Each number is 128 + 32 x the weight over its row's rms, rounded and kept within 0 to 255. Layers, rows and columns count from 0. Numbers have three digits each. The size before them is the row's rms in percent of the matrix's.

# layer 5 MLP up, 512x128, rms 0.202, rows 426-451, columns 0-127
118:085120097109126135076099142151161122094107122096113133100154163121129136120102045152134135089141033199097147121131130082108164179155112139092179120155124070110138132170094146111148149123114106137107180104109097174151081153116167157162085138170159121162174097215112158120089146117111068088104130092200169169149090123170182165106150072127158089142132081153134106141116123100142151133124
092:106123149090070105116173140116102140138116114115219135087155176180128165092142166123122174097151084153121160121117222102102124132107056142129108099095039145124146175116111122161093163150087133127113121140170164159128105121113164096134122120100091154126127100149114165098112101164104148148081169124161095125142147126199089157099139139115111144097097118175159151143113110093181186063050
099:094142110105126116084169118100155167136140148093129180114100149131101087077160108136114042172101149131211096159134122109104074129144119135125105096092158169155177104172118118066118167104097108139144131124158194147115203158161132148129121091182126074134106089098188121097174123084118140175105181172210102146163118144102137130168142159054147128109142115116078164151118134155151120119103
096:114097133058152132111076177187141174127156148143151101105143126107127138118077072059146152133180104147062114137090139108157189117118078119132092126138114091119074160188145111097087114144082133114163160158181077090131125163157161099125141132160145132150110110070111160187050168128090152157167133117138123102136101117156103116147162117107178103116087184106142094139168121095140216103132
093:128098166089155095094196150138097127191118114106113098094165130093120084116212150136086163134189093137138038133116069155167134184131126145142172128156103109076156108153144142048152095162190093120111133082135119122125071177095136146066145176129105120115121128130143161175111142110128134117157108122111149099177074127164122134078130080084126148082132120130182129176131130155162143120081
098:122145123127100111085171083184111139100122112131130127157116063147170131076207144108133125142114176160176148139115124160145161095141112179158097114115153161161060166149123142076130116098131162044121182147101105114113145146209155150182177147136096125140079130115117099149085131111140188125133149164119168086181094132096099113162127180074123090121128104128085097148103096202153067117122
096:126137050123126089098144141168109155120165058085096084178116142097148183141158147174091083087133146133113116068107147118117104114091099160149125130085140156124098098077130153097125134118189105156157130140142164134088121177184135147140123161133192102083092155150134199141101107125091141116112143095184184088096097141114113112173142172184069131105110101124151150102153140192180094122197
103:148141087069129108109112070147105113085136121128157115174079131081105099083141074103112158159133182138163130094200075149058158139137138152092087112123156164162150120138132139140166087112126159115139123157159089155139128141127106147158192103123126128178112163177109110075120114185144123138140176129065116134121181101137161052146097166133166143078189163175139143179141105051103122161096
111:121135105127169144134110167139109174236141115139105162098157114137142080130110092141171160134120115173103131206079147131161140098111141116135125099086108095154172114128105023140150159125128126061133152171149145134123169143186095079088190170074134132108113161115139175118102141132189168147110113168103167089161096108115084183145138110161125112112148070099154094115128113147088118068152
104:053143132086117186148149102131109113070089146103152128197111158176129143108182115113097124100108132108151156144141084151119172154134110134158148181142133120049144101125112148152105136168072128149133126125099118078124131082155160118107230146094092160093123108189174096058138173111087149117081139121093099159147165119120159142102118090161118200080091095133158073169118134156157135095137
096:133080124102157110083111100109146150129139118205144113114140144149103144099133146146144077063148105175122174172172164082197127112105115136141084075143088126093192135147160160150108106082089127115105151033147117118125126174060143144168147103147149161137135099144147105178125165095135161193132154114089125079134073122154096193094072120113172116166084123165107147114144140165148135189120
091:113058154138193119087108105149152118144135153080061170128132156165154111138140096098164092109161141130152075152156191194136148103151094125114120145105187143082122115164091139125139163130128109134170128124115168058156121133103117151131153105156109127105058191099130112078154113176101131165149200122097107160134138085135100162115099152096112188159048139112128140105078115139122039096151
105:148115106184136152101119129226055102087146131105082146138144087084145096136154115168123138135078121146083127105156186104089094134064060120170153167063135129099126165154172133131076124138099100105119187137126129148138089131134137126145103136110173045166105164138167112135126115215123136133123174161133106182085089148120116173145111111147108115150118133121158111160110100060136174120078
088:124122128074132142091143140145082092171075124108126192123137149128167109136139136091158107189119186131090157137108122084201179169111111123081110107110179105039098141117098088107088170099069123139063161131119149126125096134105113136117133077106131131142051096097134118111100151181140165158121118115159164109125169156133060128157145097179186110085052149128118102124107161132127092187138
110:121104137091108143134135180154123113143092171094115130156189110079130142112144130135121072172156172158127121138198128130119131117186090118080100143120206164107188078118110079162180137164068175097170104149180141110136090153146165079123100134167067080160133145114158132137107138206088157157116157108118139173048102109098131137071138176159158122120127128126079153145148118106083147092115
095:144113098116122110135102174125140124149140162148139137130123140056085116104122139089140176161166096137143144109141153175110089104124144139108174153089078114156170113121151177108147000122091102144105161193128176078144182116087111176163143167178147091129167104131120075099107167185165159143128156144176194106151083105130168142093157091121117153099122121085129156109098101082081150150129
094:152155161120130118181134120164131154106145172091168135135168144153179088111182172160091111126118193158148173122148078100078069175157090141115119110120143115169141154170076144171097124165129149139100110115133099114104137150133107099109092159168088163156165053078165137079099065144125118127139094019109193144129157092165135143058107184121141140163160155147091115126096119133116121127113
102:125063205123138158195127142062070127110078079171120047134124141126118112131148130146087131162183155123147164111119117165117106108115157201130061080071145184129126083097130130114202142110145130184134132093108113056135092124145080152155130134158128098068181155124112111157186133090115119129166162157132137131077135170164108151135082135135115101123157096153147135117098141094146100097107
091:113111103218126121079120165157116171107147220135144155165120072126159177131199105163098160096133153184145077062087099165107111104137124138146118105135115089084107146041083154129033153140125149136154141201147144146141084141168099115099091107117145138115150180157117118108149147159163123123067100113108117114124136115162137106173163166143110102106135130177140120099102159132156119087115
102:157106162161072136153097165124109163139157162175153073085188118145111132108147147090091119150097185075147123171095095160145106165110156119135074144187114129129095114153112131151112098108107170142130135132090053146090129071110091075146163123118128168155132182172148125172120104110102125157092183075140102185120097137138074115182170142064146125137120133130101143131101121096114224073092
090:144099085137140121150155077151098090089120115171143038102136141136134124146120169126087117191178097108089155070129168105103133113092136175158110097142145144139116122181148067058168174120139179137182120119151076113094116167160141080147139113163129135164162164125166155126129139160129042143131139079110106110143092128083120092153128121159129176124140141076113158043150175076160158171140
115:128083142122176105106163103089126189088084154122106081150135151176091141076147130151162067118200130129136120179128074126132076143100147076150116077074126160112091171167126133043163101147173122131178103142137079092133154183122095153169145108155125128121123148210158104094162096130173167165107114140080184087142090136112148160169166134132126133125130133134108139098108160091166072142143
102:077136141114120104009132125185174090111105130123099108114103148116179131094145067196133168153149162071110161169149141158156108169135098177139131103135202106169097144122100142095149111093128126152146145118125179130120115101147143120108131110180094155146125106067105178073122150145109201142159162118141126123080116102125191114133171147125170119092125083092093101093074149137174108096082
103:146118079104152096122114120107145111143156084042150092094184190125113119136084150108118154134100122140151108103128171126115096144165086137130111123088117159202112119111127146148110094090182087169128121166117101103085161099118205119189147097154111176131177137156139123202189110141181168112095119139115136098166032136075134119148071187140120096140112139105138159119087128140153068147111
115:092163164135165103155125148164108093137119095077156152138098134074080166160171151113112130049070129139168137123128154188141115149116185111158194200082097105103134153145101131164111103106190112141151180130181155135148160107098100150140142175163147167072101152131104083139154156131155168166059112145132172087117141061114161120208129099120164131129130104181159103130156114155117109094148
103:132144119082087120111136112146125125152126110195135179129122088081076197149132116115108140167108131177109042106125141087097155172127137083149134135058122079101169168113133164135157128108131136168153217101160159129161101120104154153112129165106141185152127173145169180157102080214188102112140148122171121117178130069130150138135083094119190136059112121147126141143132133127107105162151
# layer 5 MLP down (transposed), 512x128, rms 0.206, rows 426-450, columns 0-127
117:061128150077130098132145094101170166156152126108178045065143097163116132155090102098143153117190082135100179152158100097134220138149141140117108071124076113101101107144125102130191126138105093158134149106193083139174127100110177085146088069157094109107132070140099151084152187115106095094123118107158130136165180136153159097091150096126140137164118157117178111114114128131110147149086
090:083178103147102124105130094153113170151143151146134167086146099112130151075127093180136131111145182171109152079127177180172060140085135158187109164084197174196144118153144116137096107112110161150125131103107091142140134093150165153065121111110117087157189153086093118154112110087168112089098088134106107148107123103165120105071116088107218124155189149144099105138127100152175130124170
091:104126134128107176154066099194121110151059111156103107158141066188136102108125114124146183157120130143133169090114134143149080144113104159178132160144175072105107140087113191146183073115098123198144111139091136118134099159104106131072110211097122131147112146133099067195136106121180120048137094105097146132122118139160093115055100109156082100134130141146137128111133136094081149140171
096:104089110085125129090184153188128207097168132185131127098134144138107171140156143098111084083127097150136152166129173070142127123148089099123117111142183108105080129088152195164120126148145104124177150115113145117102168130097175110067117140123140148178078131118091135163159190139177166117106140153124150066145167143168123100141154120073139078109101151199112148110201072171150142127171
092:133144108182129139189049123118093157074118102108137139112098104176108148172098096142116101128134169148157089214164134130114133088130118128131181122175140118176123176103095222175122161060145127113124146157115125077180136095107096114150114116153128097109133094158145161173125064183140113106116087110175154182066156150161149164089107103160159078103066131108128158119098141105115131150140
088:145159180097171157154159145115156126137153183073150200076116166081132150150117195154134104109111146117108117114138129159114052114129130070122138138148129086104127067095125115130116099127179140196109162156136147150155060092104072163110120108119060102117097136099099131062114171169033078125100088128113096139118154126128100134129126109176124128141149167092147125135089130074072183124119
085:169121174110124174142113145102092127121125153153175169085096154144123086118112158157153221149142134173140134120091130147131180143165188094091080132103170103173137154156100106142103180138088171135164162123101156078137149093105098099132147086102087156149176101136130129136140114126181137189123063177122137163121192138112155128064108131159178148149141172084060086093119065086095148111117
099:136094186152135139099168070129168159131109166063176131146108131130139126159118189146138171128100113160146127181135146118086132123146142083214091096136098138081146097114085087123151192081132072170188122094142118093159112175138129135162171097106038063077131146140095135094122145167108150179113121162139125095193110125095136150083088121076161172141147121109137137148101094135160110119098
089:114120142101119091106156116129158090034101097144147120143086176157137149133132154123113117106060114127141108056159125119092095140135135155194116125159182150104084135137138184114104108146139082170113052117081084161193088110084148132147089091141167145155160092134100087119164091154076089109143145077151103166085156134158138051095155089129096147168101125115080157138150132149178152173101
088:128145156137155162094133165116180142175174109146045137099141101129106183145109198166163164090167118178115168133144202179110100088101116101125155111111128101144102156149128162105149117141173095110133131140182195172174119156167089108158093107131218138109153124105040174205128086125140115116154158087174163105122088127123116125141136115085072099139116104172103136116134137105125137137116
103:103135108157130126168135146142095112118100108134105105118108135118143143153155205151119146112123143095147173138119139069139137174183141119099109113179073094093177113187127170115160117128121154117102118104064097131081144099130128114146125126067113158182130140163178146119042158126123157124129138098133049172194130174175122154127041173172155118189169183093140185101113144121170120170099
093:187144107131077114149157098041133111076090091120151128135098093141083128105113159141128124146148138151084146094179089061107112159112143110175100114090101100179141146101117095123129092085113115135112136158113116163122147102160161081120135163108144092102235091123131097175089130120190130092108052151178190134140108196125110114166093093163141113064186116113079115144119142129133138155118
095:125125130129152142093115088176183156143133166134168155127093155125157079136106101167110053170134156147159166128090091104109162156166113117157159117152118134101138099098131144101159153070135168112164153167112127060116126106100155174157118124144152172103104140103098105116154171126112183064056191180115163083140150187129094085131178125105121203125150113151082104125110161153143071048154
091:173182139150103142081134114105120133132160144155109115145151102107163049130112115125135203079142153164139083051196125185104119168141094113107125122145152131121147116141091172121160110148123092084149099091158082082172160078134154134138105176128123142153169126081122066134053106163110117127170178093135186155140136054106085095117110119074138116131157131159135125184160104080145084141175
111:178153133111178137090144085171063157149171117088060143107113166146135092153088204131141142107100091123170139086089160097159086077122123152140073080118137175134092138161142157143129145088152116164183192092126108157126091081198103162095159141076116167065120127137089099134145141101077102143085097172106077128140135091144120146126119111121150167134126110160132155157128127111211121145093
104:149109171105128112166092125122154193095072107181139096126091116026174158127108107142088151140068141154151108124144122109140143152114160121125082042081150166143111080159120170186161164149123163110095147105134155135112127128193185121197078108128123109083096135148113096132106150068125105146138142080135131146158110118148115078153185168145148130125109100053117149102131110074093092088131
087:117130102161150173109163109077136071173171133115102159132110136121087135149124163134152120161109099127135181210105143133107133173102201119162159160103149132196068105100168099152211191129116165135187155147130185154161126129128136110137172072126137109089126189154097136121105165093109125168096170171170072105119122069105112175166110136129094179108080126105118124165128171165124142116131
102:075118110129166203095179108124104089125126165190091095093142107137149139166093179155138106179167107170149130098099107155074045123109117130104163123119111149149084181126090094130177133116143235067107123100155140109131143165119121146103076129145159094122128093068137124149172117091147145098183133132141198152156125132112149145086161156140096100126191108089183136113160168145142122147128
088:124164143090165119176162144114133088115115057124149140112183100115100086120066120170106113116130025115119146155148239079125161162082094160160127151134120170144155132170177119121167082102128101097131098112105138132124132071077167096180152167110129167114118122134101142187117162152116094116152137137164159151114165141100122207123147099113126162055115154082147132125139128128105105186109
092:155120075152119113092113090101154091177122120101082151135103099172166129079102132196079094091195137093186141111135156126150065101143071120115149160129129171127153078101128123161092124147104156181153149131141100136092112133139115183142106171163114123146108119091076069165130172185118174149070112107129166084113107095101137102107123091147095128099157132136099074205152144134137162164209
098:162153121109099125132102115096089120099124145149143071074193117104149198142131106143131093140098160104172166134093110085120207132099103154061144131103168146194174145117122053169146159160098156121106090117134130109121138067141162118079063109128117120134096141129128128120161191118183123093196083141130105132120138117093194080109076126127133087161179112126175171099062116105140106119135
097:100131125152187167080182141172135116148102149091096147141123114154100132137065140093124102131101131127160069148064107110140038136075113109179155127158168110117143159130094136108118107111129168082156137108122146103079128144143105083136075135164147156158153164164077107108139077103129152143000154166112124138108076113172112122118116117087158131144207114145080085152090102137163136144115
087:127171141165149122228086110081132095210113190156134110126153102105072155180176183106133063127102122190148093165124177155137147117167089113207118104124121118115127086182152071130128089158101182146126116144119132163131112147158170112162133123127124080137130122091123122131095110134160122143125095163127118137153135160139030150167128136147081082149143172159166196136150115119139117141126
091:174125159093113150097127075121121099110165087125137121084127131139112096177135166118187143135162059082123123082110090162126145103096122119097136099098074123117172105158141077129156110134114176137134137120164132114227111128174114080094143188100128116109073134105125132137130202123134116187150093135159190100151166110073130152174134115076178200124114121086050121153124105177162133156154
079:116105136120105157089118131121138171066095153120123152131144122202189116140064137130119161187155126129108087135099112165162129104149096152129072102167162128131109099170155098152103105120119155084114102185092096133171101181138160074084119090109130125158121136079116130131097061139126121070157114110161126154147142194116089123097148173146102087158115139052000126130104118136123138092118